Part of a small language model's weights: width 512, vocabulary 8432.
Each number is 128 + 32 x the weight over its row's rms, rounded and kept within 0 to 255. Layers, rows and columns count from 0. The size above them is the row's rms in percent of the matrix's.

# layer 2 MLP gate, 1344x512, rms 0.0638, rows 565-582, columns 384-511
size [102  89  99  93  94  99  89  89  94  98  99  93 113  98  88  97 126  94]
[[190  98 112 116  97 103 149 125  95 188 135 201 172 130  76 122  96 103 154 100 103 182 109 185 201 107 161 129 128 129 153  74 149 131  81 111  99 182 107 141 146 153 148 154 137  86 175 154 128 182 146 103 104 119  99 161 105  90  69 154 120 121 101 111 104 129 139 160  99 134 205  91  77  71  76 139 122 115 130 171 121 104 153 115  85 112 104 130 165  91 200 114  93  98 107  81  81  62 124 107 113 132 127  86 158 107 155 166 103 172  77 164 104  83  85 153 153 164  99 124 111 111 111 172  73 186 121 142]
 [ 86  63 166 106 130 130 145 122 144 151  81  94 134 127 105 160 134 137 128 169 156 157 151  72 113  41 107  85 146  96 102 145  82 134  86 135 126 147 129 127  86 174 112 158 159 109 124 100 146 116 176 148 100 128  94 120 138 168 161 155 119  94 190  95 124 124 147 136 135 136 113 180 176  94 130 138 121 152 169 124 119 108  89 130 145 155 145 113 138 150  96 165 150 170 146 136 160 139 123  94 132 145 128  64 142 127 128 124 115 170 131 149  81 185  51  86 102 118 138 114 106 159 116 122 135  73 117 134]
 [145 164 144 182 110 131 139 168 117 149 133  88 186 104 113 169 120 193 113 134 176 149 120  89 147 118  83 162 125 170 136  90 125  89 129 147 126  75 103 143 186 138  80 123 157 156 128 133  94 123 132 157 168 103 175 158  91  96 107 163 156 130 155 124 117 159 130 109 196 132 173  92 112 163 135 100 221 131 162 122  91 143 162  75 168 130  88 133  83 170 129 134 110  85  82  56 120 100 139 163 160 143  84 140 203 136 122 121 135 118 114 125 137  91  29 145  69  83 128 123 142  90 197 124 111 122 118 188]
 [125 144  47  96 177 163  78 115 160  99 147  84  87  40 142 109 179 122 116 141 134 125 157  91 159 102 104  83 127 134 158 126 150  74 124  88 143 125 179 107 119 138 134 133 173 140 143 131 103 190 165 136 116  87 149 173 127 112  99 149 141  90 177 127 116 179 137 118 151  93 140 164  78 113 122 141 153  92 160 156 220 135 123 144 162 148 217 116 121 112  98 183 126 112 134 142 185 175 119 146 125 113 157 115 108  93 171  91 126 158 128  67 122 111 142 150 167  77 116  63 118 154 123 158 159 103  68 120]
 [124 134 203 157 146 165 107 128 109  78 155  98 153 120  49 129 159  67 196 173 135 143 153 143 116  93 151 121 212  92  81  73  43 171  96 151  79  86  69  91  88 115 167 140  87  77 159  99  66 135 119 179 136 117 123  64 151 170 118 156 161 127 167  84 147 119 103 145  76 105 102 158 106  99 155 120  90 153 163  84 171 131 128 106 131 156 155 114 139 172 153 171 108  71  71 129 110 129 148  63 109 124 103  82 191 109 167  79 160 159 168 122 117 127 143 125 151  77 115  59 100 194 167 128 126 117 148 117]
 [134 132 162 148 124 143 124  76  84 135  56 143  70 176 122 157 135 137 115 162 152 130 122 147  89 121 139 118  81 112 139 144 151 110  99 190 129 171 120 130 163 132  87 141 141 229 140  70 191 182  93 140 133 133 119 144 151 151 119 147 161 124 127  79 145 126 129 161 123 156 147 138 160  57 139 160  99 104 121 101 102 140 189 142 139 143 145 136 167 199 132 136 108 140 156 172 158  89  97 131 136 145 165  94 170 205 124 119 116 111  97  73  59 126 170 124 156 122 118  95 115 136 145 153 141  88 114 138]
 [119 175 151 136 110 124  97 100 148 115 104 142 130 134 125 161 141 138  89 127 171 110 104 122 111 176 127 158 119 201  90  95 125 103 104 155 154 191 150 128 146 117 140 132 154 133 117  82 113 135 114  57 129 139 161 115 154 116  78 128 124 116 108 163 143  63 148  59 126 178  94 213 142 130 134 142  72  78 153  95  76 166 101 146 152 164 113 100 136 110 173 109 159 109 142 152 111  70 142 200 153 134 163 122 197 100 122 119 148  73 190 112 119  99 125 153 102 103 166 104 136 152 122 153  83 151 155  97]
 [130  91  78 128 145 145 177 139 103  76 161 160 137 133 134 109 105  78 139 129 125 185 154 123 168 156  94 111 173 130 139  55 124 117 131 113  89 143  88 169 166 162 192  88 183 192 123 179 135 117 163  77 172 155 142  92  98  91 114 104 119 113 136 136  85 102  85 109 143 108 108 163 105 131 129 132 187 152  87  95 131 190 111 141 117 118 167 120 153 111 144 118 135 126 200 146 133 122 111 137 106 191 147 156  99  85  98 160  78  83 139  82  98 142 125 130 128 119 158 107 109 108 165 132 167 122 162 129]
 [110  99  95 195  93 131 122 103  99 135 166 168 109 127 101 169 145 127 142 129 104 147 153 104 145 110 184 145 142 171 135  96  50 137 142 118  60 120 136  75 117  67 138 141 149 129  89 115 140 162  88 124 126 134 170 186 155 137 106 141 135 158 135 100 166  81 178 162 134  77 135  94  45  82 139 105 111 136 126 142  95 120 131 141 128  88 154 178 110 101 179 115 117 108 105 209 147 100  84 103 156 116 114 129 161  89 151 132 134 152 110 133 138  82 140 142 114  83  93 160 124 132 132 176 114 102  54 138]
 [149 175 140 170 129 158 195 122 164  85 122 132 167 122 109 101 166 108 134 196 125 134 174 167 158 146 136 113 151  99 148  76 130 133 141  92  89 131 118 105 113 155 192 198 105 143 161  74 109 172 124 120 183 112 139 125 122 125 145 182 152 160 167 139 124 169  85 142 182 111 118 136 155 156 121  80  88 123 166  75 129 136 124 141 137 123 139 153 107 126 133 149 140 124 127 147 118 145  85 128 106 131 112 174  85 152  71 133 205 108 111 160  97 176 136 144 124 105 176 155 182 137  62 126 118 115 126 113]
 [154 120 141 129 148 108 109 129 105 157 136 157 124 142  96 149 123 146  50 207 163 139 157 143  66 116 150 129 106  77 184 119 119 150 139 108 131 128 122  71 125 122 145 126 158 135  88 225 182 167  79  98  94 116 165  97 157  95  95 113 133 181 103  83 102  74 115 173 101 135 100  87 128 117 103 142 170 174 109 110 174 133 116 154 106 129 137 100  77  91 130 203 149 171  80 107 152 125 137 145 133 151  96 118  96  70 161 133 136 111  77  96 140 117 107 110 161  91 160 150 102 153 125  68 127 138  90 153]
 [ 68 141 128 162 151 106 143 112 125 157 132  95  64  90 126  96 108 122 155 162 142 205 151  80  92 121  75 161 162 163 137 126 118 186 125 182 110 128 153 156 147  87  90 141 165 135  94  89 170 130 134  94 131 174 158 204 121  68 176 112 121 129 106 111 159 122 165 158 180 125  62  81 126 130 161 133 136  33  97 146 136 117 162  86  88  98 123 152  98 129  99 123 130 125 121 131 115 116 117 131  98 119 135 126 140 124 119 135 149  70 137 141 137  73 123 120 136 132 128 193 116  64 125 118 128 109 118 115]
 [174 139 157 156 153  95 108  90 153 133 141 150 179  94 161 145 153  83 151 163 158  82 129  99  99 123  91 226  82 206 171 198 141 184  93 141 118 138 128 172 202 155 138 152  93 120  98 134 146 101 115 145 144 122 138 163 181 141 113  90  91  87 167  68 146 216 126  93  80 143 138  77 140 131 106  44 148  82 121 139 177 153 132 130 153 146 107 159 153 125  57 120 125  91 127 114  77 155 103 120 124 105 142 134  99 131 129 144  99 122 124 127 123 131 100  93  66 211 141  88 114 156 103  97 164 185 124 104]
 [168  61 117 128 182  80 137  94 137 152 147  65 173 115  82  87 178 144 139 140 120 161 179 162 105 143 128 180 165 110 119 140 145 115 137 171 155 154  82 124 108  77 107 139 136 133 125 108  76 143 179 102 201 161 108 138 193  96 121 187 148 155 173 167 174 172 175  66 183  87 124 148 138 152 149 121 126 126 119 145 130 147 117  95  98 180 133 148 121  98 102 184 169 127 117 115 141 128 173 127 199 149 141 131 103 102 152 141 100  93 131 126 141 140 119 112  89 140 185 150 133 130  67 186 101 124 123 113]
 [146 120 116 192 194 145 122  88  93 170 147 120 102 155 137 119 204 102 169 123 134 179 125 139 125  89  65  90 100  90 157 123 134 146 146  86 210  91  83 100 125  97 132 164 124 110 129 122  76 130 122 124  92 109 107 118 144 137 101 184 143 154 145 148  64 183 112 165  65  93 153 102 174 125  83  99 146  91 108 105 165 165  99 185 102  79  68 149 126 129 161 133 118 144 132 130 165 118 146 147  69 132 119 179  71 131 134  90 111  62 117 156 171  81 161 128 152 189 141 111 163  87 139 134 116 171 159  80]
 [ 98  98 109 181 132 177 137  61 196 134 166 139 107  90 121 131 211 131  54 154 161 143 107 173 135 161 203  87  99 130  89 183 181 168  89 134 150 146  95 102  63 127 104 130 106 188  88 122 106 136 192  97 164 144  78 117 128 145  77 122 154 100 131 174 140  93 107 136 111 180 153 158 116 147 138  79 121 170 121 131 152 183 121  88 152 155 111 141 102 103 109  98 130 149 111 138 152 140 131 126 157 122 111 171 120  49  52 171  86 107  94 101 105  93 138 127 135 183  85 188 139 125 171 137 107 123  88  87]
 [ 53 139  76 123 109 140 167 194 120 134 186  84 127 118 109  90 145 152 148 141  97 155 151 133 128 145  96 132 121 132 160 119 134  92 149 144 143 135 155 143 108 189 101 151  95 167 111 118 159 171  96 138 147  80 137 145 155 120  81 179 187 148 135 140 126 192  65 142 164 170 127 161  56 120 119 135 148  72  96 157 118 100 182 169  87 168 152 155 137 159 196 111 165  92 147  98 115 119 151 154 102 166 142 161 116 162  93 112 105 140 105 125 148 169  94 134  38 111 122 118  93 163 121 171  97 114 120 169]
 [162 102 112 131 134  69 149 109 105 110 100 137 169  92 174 122 128  90 122 187 100 139 133  79 111  70  98 143 152 126 181 155 144 122 113 180 126 144 215 158 158 118 151 142  83 145 149 139  99 108 104 115 133 155 150 122 230  76 116 103 130 168 132 209 101 140 139 170  57 158 155 139 152 155 121 168  99 173 113 133 106 139 118 146  90 173 168 138  60  73  92 153 173  53 124  98 124 105 130 157  51 138  79 170  98 145 106  74 117  63 151 149 174  95 135 134 120 111 134 144 155 143 142 154 127  62 159 144]]
# layer 2 MLP up, 1344x512, rms 0.0658, rows 565-582, columns 384-511
size [102  90 107  96  98  97  89  94  91 105  97  96 112  95  86  99 116 102]
[[104  95 108 105  86 144 170 161 153 115  82 157 150 102 153 146 162 106 135 156  98  74 113  92 167 101  77 155 124 144 132 122 122 129 151 106 127 162  64 108  52 178 127 161 165 118 106 102 136 119 148  86 147 143 155  81 129 108 185 117 140 146 106 106 145 154 160 130 141 184 143 204 129 137 166 133 181 116 107 114 122  97 149 127 183 105 109 100 111 125  48 122 131 168  84 123 170 130  72 120 126 152 119 133 103  99 131 118 159 106 104 138 108 157 184 161 187 141 136 154 157 128 150 149 126  70 121 159]
 [150 168 100  98 110 123 160 176 174 118 180 181  88 117 147  88 127 155 128 108 136 105  97 114 136 145 104 114 103 148 145 115 155  78 145 158  96 101 157 108 123 103 104 113 102  97 137 200 123 105 132 126 140 127 152 124 122 130 101 112 151 198  48 142 139 127 135 152 212 154 166 118 139 182  98 156 105 109 110 151 210  98  96 175 115 137 121 132 152 129 169 105  82  84 101 160 116  76 116 141 114 116 111 201 129 130 137 125 158 104 103 105 141 120 164 183 144 169 115 165 113 161  91 158 160 159 130  80]
 [129 136 134 125  68 156  59 144  63 112  88 165 125  99 152 111 113 162 107 113 134  92 106 110 132 159  55 159 178 137 120  83 116 120 114 113 174 117 128 115 108  43  78  83 153 151 132 124  90 110 141 165 146 121  87 147  90 105 121 113  93  82 124 120  95  99  87 110 179 165 146 119 159 144 123 115 150 216 164 222 143 189 126 155 141  99 159  91 160 109 166 129 121 133  91 118 123 179 149 114 142 155 150 199 168 108 148 137 158  91 141 128 114  87 138 140 146 143 125 123 167 134 150 164 115 171 101 116]
 [135 108 122  76 142 116 103 119 197 129  92 137 177 140 120 119 101 121 107 169 103 137  97  36 108 143 175 105 103 107  97 139 120 143  92 209 139 110  98  88 111 133 116  69 112 115 150 131 167 143 129 158 124 128 109  87 148 135 122 200 111 133 133 126 157 100 121 187 102 103 153 123 158 124 136 115  98 130 159  97 141 133 160 169 179 116 160 139 166 114 141 148 103  85 135  56 110 154 156 110 204 144 114 189 100 128 143 118 177 134 146 126 118 162 112 130 166 140 107  86 177 172 147 122 158  39  96 110]
 [102 133 140 128 155  96 170 105 118 110  98  90 132 135 204 101 117 173 152 146 146 144  96 148 139 108 128 145 127 138 171 122 157 128  91 129  69 134 116 105 120 170 141 117 105  57 135 166 108 159  96 142 171 180 188 151 172 142 127 104  80 156 226 147 148 161 127 135 124 113 147  89 154 135 133 141 196 143 100 147  93 110 139 146 116 117 144 148 159 113 142 134  81 108 184 120 117 129 109 156 140 142 151 136 142 123 147 118 120 110 156 109  87 160 103  97 142 155 123 200 117 135 102 101 175  73 124  93]
 [118 148 164  86 117 146 140 161 161  79 191 174 137 193 153  69  32 110 128 141 119  63 122 108 176 131 176 116 137 132 124 151  85 175 127 110  75 105 175  89 123 183  94 131 108 103 132 113  87 120  67 128 130  97 103 117 116 107 118 206 116 135 117  85 144 118  99 100 134 130  71 105  68 139  97  60 142 139 142 117 136 180 130 183 144 142  74 183 125 118 132 159 139 117 134 162 120 132 129 169 114 117  97  84 117 159 104  95 142 122 104 112 112 111 111  98  89 176 166 143  97 161  92 111 130 135 200 193]
 [ 95 152 140 153 149 150 109 181 158 161 138  75 119 104 148 115 136 111 151 147 119 171  94  68 166 136  89 183 160 193 135 162 111 148 106  90 130 149 109 131 112 107 101 117 158  80 122 115 125  69 134 126 123 139 106 175 164 119 142 176 143  91 172  85 129 167 173 113 124 100 133 111 142 146 177 146  90 128 175  98 107 116 168 132 188 118  59  91 137 139 178 143 135  97  96  90 157 110 135 123 169 171 119 166 153 146 144 160  96 161 156 140  96 185 114  28 118 147  78 112 121 154  96 130 144 129 118  92]
 [125 112  84 155 166 118 170 101 132 145  98 124 130  80 144 106 151 116 112 103 111  82 122 158 104 126 132 134 116  77 197 124 133 124 188 152 181 176  75 110 136 121 153 119 128 176  92 125 139 151 134  83 143 131 108 124 126  84 111  92  91 137 127 133 117  85 119 169  86 144 145 167 116 141 124 111 137 136  69 126  85 105 146  93 147 101 158  51 153 175 101  73 169 119 147 135 132 121  99 129 111 126  67 113 141 106 132  73 156 152 167 175 116 148 118 142 128 114 105 122  80 165 151 145 121 100 103 108]
 [ 72 180 182 144 149 134 123 121 171 151 123  80 116  90 164 180  60 133 152 180 156 150 101 154 104 176 120  79 175 105  95 110 160 137 119 115 168  78 122 129 150  87 110 159 190 108 191  91 165  84 177 155 121 141 108 116  80  92 166 106 208 146 156 171 172 135 140 170 141 111 122 128 142 156 103 161  81  95 179  97 163 135 142  97 118 123 140  99 135 117 141 123  80 124 180 118 115  81 124 157  88 170 129 169 135 162  94  98 158 117  95 146 110 157 171 128 171 140 157  70 224 161 182 159 175 143 154 206]
 [153  78 177 144 166 150 163 114 113 141 122  84 190 162 123 132 100 128  85 169 120 119 141  61 126 150 161  60 144 142  93 134 162 196 142 120 144  89 105  89  85  97 172 160 115 115 152  96 141  85 124  76 116  92 144 174 202  42 148 129 112 114 141 146 110 134  76 140 185 110 135  72 184 173 150  70  92 120 183 139  66 151  98 117 120 173 114 139 139 147 116 139 151 165 216 139 159 156  95 149 124 143  74 118 102 124 113  72 152 139 152  74 100 125 178 139  97 131 130 151 114 137 151 160 155  69 127 160]
 [146  58 154 146 110  84 136 138 115  68 100 127 157 124 114 152 110 102 115 139  74 145 105 117 148 136 136 103  99 124 151 206 145  76 175 145 144 132 157 115 105 180 119  94 110 135 130 100 151  65 186 137 125 135  99 188  97 139 154  98 108 109 112  93  97  85 110 137 152 182 133 136 113 191 191 173 123 114 151  89 116 136  89 143 117 148 143 156 193  89  75 114 153 149 124 179 117 151 125 117 157 100 159 111 114 141 100 122  76  79 132 137 116  87 120 141 118 165 111  85 206  94 186 111  81 149 143 112]
 [154 144 133 128 167  83 163 134 139 174 187 123  64 110 172 122 154 152 117 205 150  73  82 149 174 163 217  93 104 129  72  88 155  85 129  93 147  65 126 128 181 157 135 146 128 151 137 123 184 138 138  86 127  87  81 115 100 154  74 119 127 155 159 183 136 137 126 125  88  84 150  50 134  95 131 108 142 197 193 151 158 118 153  97 118 115 153 160 144 206 120 140 157 165 140 105 174 134 111 143 141 110 165 123  71 134 174 172 127 147 149 143  96  96 146  97 134  81 110 142  86 140  87 119  84 157 159 117]
 [190 109 136 104 141  78  89 155 164 122  77 129 136 160 176 123  61 115 154 150 108 107 132  56 157 132 118 169 105 106 123 115  73 118 116 127  77 131 143 145  91 119 123 112 101 169 110 145 141 161 112 111 162  78 108 164 146 105  81 126 142 150 136 118 171 184  71 138  97  96 124 156 130 157 130 159 118 156 128  88 167 172 180  76 159  91 121 113 159  90 142 109 100 154 142 118  97 139 130 121 145 134 157 117 107 173 106 115  69 134 163 119 134 141 116 136  83 165 112 139 116  71 113 127 100 169  89 109]
 [110 119 142 156 119 127 166 124 135 150  89  84 192 211 122 106 161 145 104  90  71 109 164  95  63 116 117 173 102  63 103 137 116 128 139 101 111  73 126  85 133 176 165 110 100 107 134 116  80 135 152 177 116 135 116  92  87 153 111 146 110 143 174 144 113 123 122 129 151 155 164 190 147 107 152 160  96  78  87 158 139 125  89 107  89 114 160 102 130 102 126 153  85 111 135  78 123 129 178 102 198 123 131  62  99 166  99 172 217 115 149 129 152 152 128 105 152 187 171  65 188 142  65 121  76  91 146  91]
 [138 115  90 151 105 122 126 132 129  49 143  94 137  47 117  99 143 167 124  86  85 105  82 186  49 113 177 134 160 148 180 131 129  78 109 144 113 151 119 143 153 154 112 147  93 121  64 125  99 109 121 157 191  87 180  95 159 152 131 147 147  74  84 106  74 130 180  79 115 169 196 111  79 115 117 102 126  88 134 154 185 151 149 120 109  99 124 131  93 129 161 130  96  30 130 108 129 118  91  91 152 139 105  88 113 156 166 193 122 184 175 134 121 142 125 109 172 121 127  68 117  82  57 160 171 112 123 125]
 [165 128 107 109 118 152 120 116 107 133 129 115 114 115 135 159 138  90  68  97 114  79 155 108 128 132 180 133 106 156  76 105  97  92 105  98  83 122  31  89 107  52 157 112 176 145  94 157 138 116  95 110 158 173 176 157 149 156 133 151 105 132 124 130 180  95  89 115 122 134 104 145 133  80 187 198 145 160 156 163 131  72 145 169 124  88  75 152 159 122  89 134  90 138 143 124 116 161 105  81 143 127 104 229 142 119  80 124  99 118 127 115 151  90 148 191 160 138  60  92 171 140 124 112 141 161 134 113]
 [152 139 117 139 128  82  93 124 115 113 113 122 105  90 138 175 143 101  57 100 141 151  95 114 104 143 132  72 154 126 122 139 112  82 136 100 162 145 116  83 152 146 131 146 159 109 126 165 190 155 151 138  98 132 117  92 145 149 128  97 130 168 186  94 171 149 118 162 133 145  85 137 141  96  98 127 164 134 127 158 155 138 135 148 120 116 155 192 119 142 173 120  99  95 182  67 100  90 140 117 109 203  97 160 159  91 166 129 125 119 106 196 100 139 142 112 139 123 161 167 118 206 100 184 126 125 141 142]
 [ 62 150  76 109 141 149 150  91 130 183 101 137 160 208  68 117 137  82 163 146 108 144 170 151 134 105 141 139  82 197 156  92 133 122 183 117 120 124 158 131  85 165  92  98 130 111 133 153 129 144 127 126 164  97 177 101 153 102 162  78 140 120 183 168 156 137 114 182 149 120 120 159  94  81 142 141 142 119 114  69  83 132  79  87 120 142 127  98 169 113 138 129 145 129 130  74 159 181 108  97 103 179 122 125 124 102 116 150 131 149  90  98 136 134 181  99 145 133 122 115 149  71 185  77 151 130 119 114]]
# layer 2 MLP down (transposed), 1344x512, rms 0.0226, rows 565-582, columns 384-511
size [103  96 108  99  95 100  93  93  93  98 101  97 103  94  85  96 114  97]
[[140 144  76 119 128 142 107 111 138 138 153  91 179 102 108 153 163 181 114 107 155 115 163  93 103 170 132 178 129  98 121 154 146  45 165 154 136 133 125 183 161 118 136 114 145  98 114 107 111 168 122 152 103 101 131 112 163 106 160 149 132 131 107 100 100 136 121 102 121 134  72 134  81 182 103 104 120 173 141 114 120  45  87  82 103 118  90  88  92  86 171 174 113 147 132 142 137 148 164 104  77 163 136 141  95 135 130 153 113  97 154  70 115 153 145  91 120  58 100 135 121  84 168 117 109  92 135 141]
 [125  83 164 127 136 168 151 174 165 145 122  96 165 114 117 136 110 138 138 137 101 115 126 123  98 124 130 134 130 109 145 103 128  94 218 155 132  64 147 173 139  76 126  81 160 120 158 114 148 120 197 148  93 154 138  81 125 153 138 100 148  73 158  98 188 140 163 141 111 161  73 136  99  94 147 137 150 127 137  88 151 172 116 175 125 154  65 140 177 150 168 144  99 140 133  96 117 147  60  53 135 126 152  85  61 200 166 156 127 124 159 156 139 156 160  76  75  77  86 129 144 148 127 123  78 167 184 149]
 [215 120 142 125 116 129 105 134  96 160 166 146 156 106 164 176 106 126 128 171 138 107 114  99  92 116 119 136 181 141 120 131 105 140  84 151 169 123 129  41 141  86  97  87 151 162 149 120  80 187 162 136  51 134 150  93 114 115  69 125 129  97 113 102  89 135 104  27 124  93 135 179  63 153 113 148  83 103 116 151 172  85 142 149  80  81  92 174 119 144 153 132 116 142 175 135 142  81 151 146  86 181 172 123 107 141 110 169 168  97 132 110 140 108  86 117 176 214 116 147 168 197 145 131 201 139  82 143]
 [130 100  90  76  78 131 145 108  96 196 169 139 176 182 120  78 174 103 138 141 151 123 169 117 166 151 116  83  82  97 106 164  87 124  84 140 107  99 168 105 179 201 133 123  78  89  78 141 143 137 119  79 137  68 202 171 114 188 106 149 127  98 161 149 100 133 133 153 107 133 167 114 204 127 137 124 126 151 100 153 166  90 179 126 162 150 109 133  89 110 120 107 158  75 168 122 141 142  97 143 170  77 148 147 175 130 148  95 162 112 121 185 146 104  67  97 144 133 125 133 113 122 158 180 180 106 116 136]
 [192 178  77 156 120 111 119 169 142 130 114 126 127 150 188 146 119 125 161 198 122 117 121 145 116  81  83 154 139 149 156 155 144 109 168  94 153 115 108 147 127  75 112 158 106 125  98 155 150 155  98  93  72  90 147  96  95 171 148 113 153 129 138 151  88 128 154 143 128 178 118 122 101 176 125  97  98 133 138 142 100 167 129 111 138 115 159 123 137  81 127 143 152 109 101 131  94 119 137  61 119 125  88 101 165 122 115 116 157 111 103 117 138 192 196 162 104 159 125 146  73 135 126 140 157 130 104 137]
 [125 138 132 103 119  76 105 138 158 117 167 102 157 109 142 101 121 111 157 116 166 121 173 104 193 111 114 136 158 135 184 101  59 145 174 103 104 120 113 136 108 146  62 107 109 123 168 120 178 128 126 102  82 175 161 134 121 137 168 136 124 104  76 126 124 170 162 159 132 130 158 192 138 170 123 129 112 171 141 130 182 104 112 107 183 147  99 146  98  92 141 118  96 144 123  70 144 193 130 155 122 146 115 128  54 120  92 169 107 132 148 119 186  85 107  91 113 153  93  92 144 141 149  91 141 231 140 177]
 [ 63 120 136 164 154  79 144 181 173 109 105 169  99  83 126 102 104  98 122 184 122 154 104  97 154 135 131 145 129 136 181 141 110 138  69 136 177 143 120  86 123 102 169 124 156 126 121 139 105 135 117 104 142 189 156 153 123 161 163 154 111 127 138 153  56 100 172 146 152 135 167  98 117  72 111 134 118 159 120  66 168 151 107 134 131 129 134 112 144 147 159 178  59  75 104 128 193 104  87 109  96  68 170 126  82 106  89 131 140 116 153 123 117 163 141 152  93 192 112 160 100 149 119  96 100 135 142 112]
 [121 183  83 138 129 114 155 124 109 129 107  60 121 116 162  89 148  98 181 198 138 151  74  97 131 152 192 174 156 122 110 160  90 159 107 103 153 141 106  75 139 172 115 109 184  85 130 152 112  43 164 124 110  93 119 142 153 140 125 113 150 136 178 175 164 165 188  65 136 109 127 139 105 194  48 166 193  14  93  98 115 114 121 164 150 144 153 176 132 167 109 184  90 154 132 126  81 112 138 108 139 149 114 130 159 123 155 111 148 142 142 155 122  82 166 157 159 120  57 125 151 103 163 131 146 118 145 144]
 [120 118  92  95 125 116  99 128 143  84 157 100  96 113 109 123 147 140 159 157 146 122 131 108  94 139  73  95 118  98 117 160 103 148 168 137 128 144  74 131 177 135 108 152 127 167  83 146 138 165  82 128 106  81  61 186 105 112 175 152 137  77 140 163 112 141 101 124 103 109  86  87 109 171 125 101 111 168 156 148 130  78 151  81 141 140  98 146 131 107 140 112  93 141 136  92 136 126 142 156 164 146 171 140 207 124 105 150 118 200 156 155 124 172 133 107 116 106 100 163 109 176 126  73 136 130 153 158]
 [114 134 142 151 138 133 144  93  79 151 109 161 122 141  96 157 166 161 101  91 126 121 174 104  71  95  81 188  88  69 135  53 204 135  90 117 135 134 189 120 144 116 131 109 197  79  82  61 122 126 131 104 141  89 129 110 142 214 113 166 127 149 183 145 164 138  79 107 172 104 105 101 116 119 121  64 137 150 177 119 185 112 157 162 118 151 148 128 152 160 161  92 166 110 133 140  80 136 103 126 145 138 146 125 118 168 107 127  77 117 144 143 169 105  82 146 102 144 105 157 179 167 101 153 151 172 156 111]
 [201 112 146 131 110 135 113 116 140  87  95 149 144 114 170 195 108 103 116 152 155 166 115 150  67 153 152  99 161 153 142 154 115 139 202 115 205 131 169  71 121  84  86 163 100 134 114 120 124 114 155 100  56  68 141 155 139 126 113 113 167 121  50 112  95 111 123 115 110 158  89  71 153 114  99 138 112 133  93  88 166 165  98 181 112 130 124 114  95 125 146 181 116 121 141 138 138 148 156 142 125  93 143  81 146 138  97 111 119 145  59 111 130 145 110 146 143 126 103 176 130 163  88 115 164 109  77 171]
 [115 114 109 129 179 149 149 100 137 130 146 131 141 112  70 129 147 153 114 153 128 155 124  67 208  88 146 144 116 126 148  68 137 135 111  95 145  85 140 152 111 227 166 148  47 155 129 134 110 143 137 139 129 111 164 104 122 140  99 129  95 141 190 144 167 126 131 123 151 129 149 109 123 150  92  70 149 150 116  82 126 135 108 113 111 135 193 131 146 160 150 147 147  79 108 111 151 105 148  97 134 157 171 118 144 189 110 133 161 210  88 110  93 120 123 125 165 173  84 105 129 146  96 109  86 110 119  63]
 [133  90 116 126 129  91 117 101 130 142 141  85 153 125  91 150 166 141  90 179 115 145 129 141  89 133 113 108 172 103 148  79 213  71  84 120 124 114  82 142  99 174 154 123 114 172 141 158 145 181  75 105 128 181 132 133 152 152  64 162  48 129  64  82  70 129 133 164 205 102 153 129 149  96 123 149 168 105 198 152 125 115 149 119 108 147  95 109 147 115 127 182 140 103 156 155 162 131  92  72  83 127 128 141 141  84 189 102 133 148 106 138 146 128  90 148  62 133 123  61 125 110 206  96 141 162 117 140]
 [121 147 140 101 123 120  89 145 132 123  64 129 125 125 151 153 112  85 124 120 113 153 118 157 110 102 148 113 175 100 171 139 170  88 167 181 141  87 109 143  71 113 154 219 150 186 160 111 116 126  85 147 129 102  89 125 126  98 113  98 114 143 166 132  93 170 163  84 118 176 129  95 130 145 147 127 130  91 161 117 146 121  99 103 132 130  82 100 150 176 144  78 129  92 137 203 109 136 111 155 175 111 124 102 140  67 148 115 158 109  90 162 138  75 168  86 143 112 147 127 142 183 188 115 100 107 131 149]
 [136 131 119 165 104 164 120 176 155 137 108 156 155  82  88 107 104  84 156 142 114 126 192 142 133 181 127  93 118  73 128 145 128 161 164 112  89 123  77 101 166 165 134  69 107 141 123  98 121 110 124 134 161 130  75 133 109 115 160 124 147 142 103 206 105 138 131 129 105 127 124 148 156 166 119 131  97 207  82 118 103 114 120 153 190  92 129 130 115  97 139  68 148 101 132 184  70 174 168 143  83 110 156 159 128 121 106 139 110 102  65 111  86 125 110  50 111  99 158  97 137 131 124 137 165 120 100 121]
 [ 78 112  82 168 136 156  70 125 109  33  88 107 123  86 128  96 132 179 145  85 126  91 148 130  97 123 155 117 125 162 147 117 158 160 147 155  71 172 131 131 123 137 145 137 102 138 141 115 153 117 146 156 150 103  80 154 132  87 129 103 123  91 103 162 103 121 182  72 150 143 120  68 182 143 129 113 134 134  84 133 210 128  92 112 122 123 145 133 147 114 175 102  85 105 138  93  61  92 109 121 209 144 133 160 114 108 134 124 154 125  87 120 167 101 169 121 125 140  78 118 132 116 135  81  80 184 145 231]
 [138 156 166 188  68  96 177 121  93 152 153 104 164 118  97 133 125 103 145  87 168  63 115 130  92  91 128 154 114 132 139 124 131 170  99 129 114 131 158 139 149  91 129 118  75 122 176 147  60 142  95 121 105  68 169 171  83 152 148 101 112 126  88 112 114  85 141 155  97 127 110 143 156 111 163 112 114 109 104 126 144 128 134 102 170  96 146 182 186 140 140  84 108 108 124 108 122  84 114 152 136  90 148 102 148 128 160 124 131 112  93 169 110 152 148 194 123 101 162  93 162 114 136 195 137 225  91  76]
 [190  86 150 175  91 149 102 141  72 115 118 187 109 155 118 133 176 142 150  89 111 147 100 169  92 111 176 126 134 130 131 153 118 200 158 136 171 136 124 121 153 109 124 147 120 179 161 136  83 129 120 172  96 106 185 150  97 125 131  89 152 198 125 119 136 111 170 159 153 160 154 193 127 144 139  96 174 132  90 137 166 144 131 172 125 156 132 171 145 188 143 173 180 135 120  72 123 132 144 149 161 139 108 121  96 125 180 149 109 156 116 111 109 158  79 143 110  48  53 162 112 104 130 143 136 123 174 152]]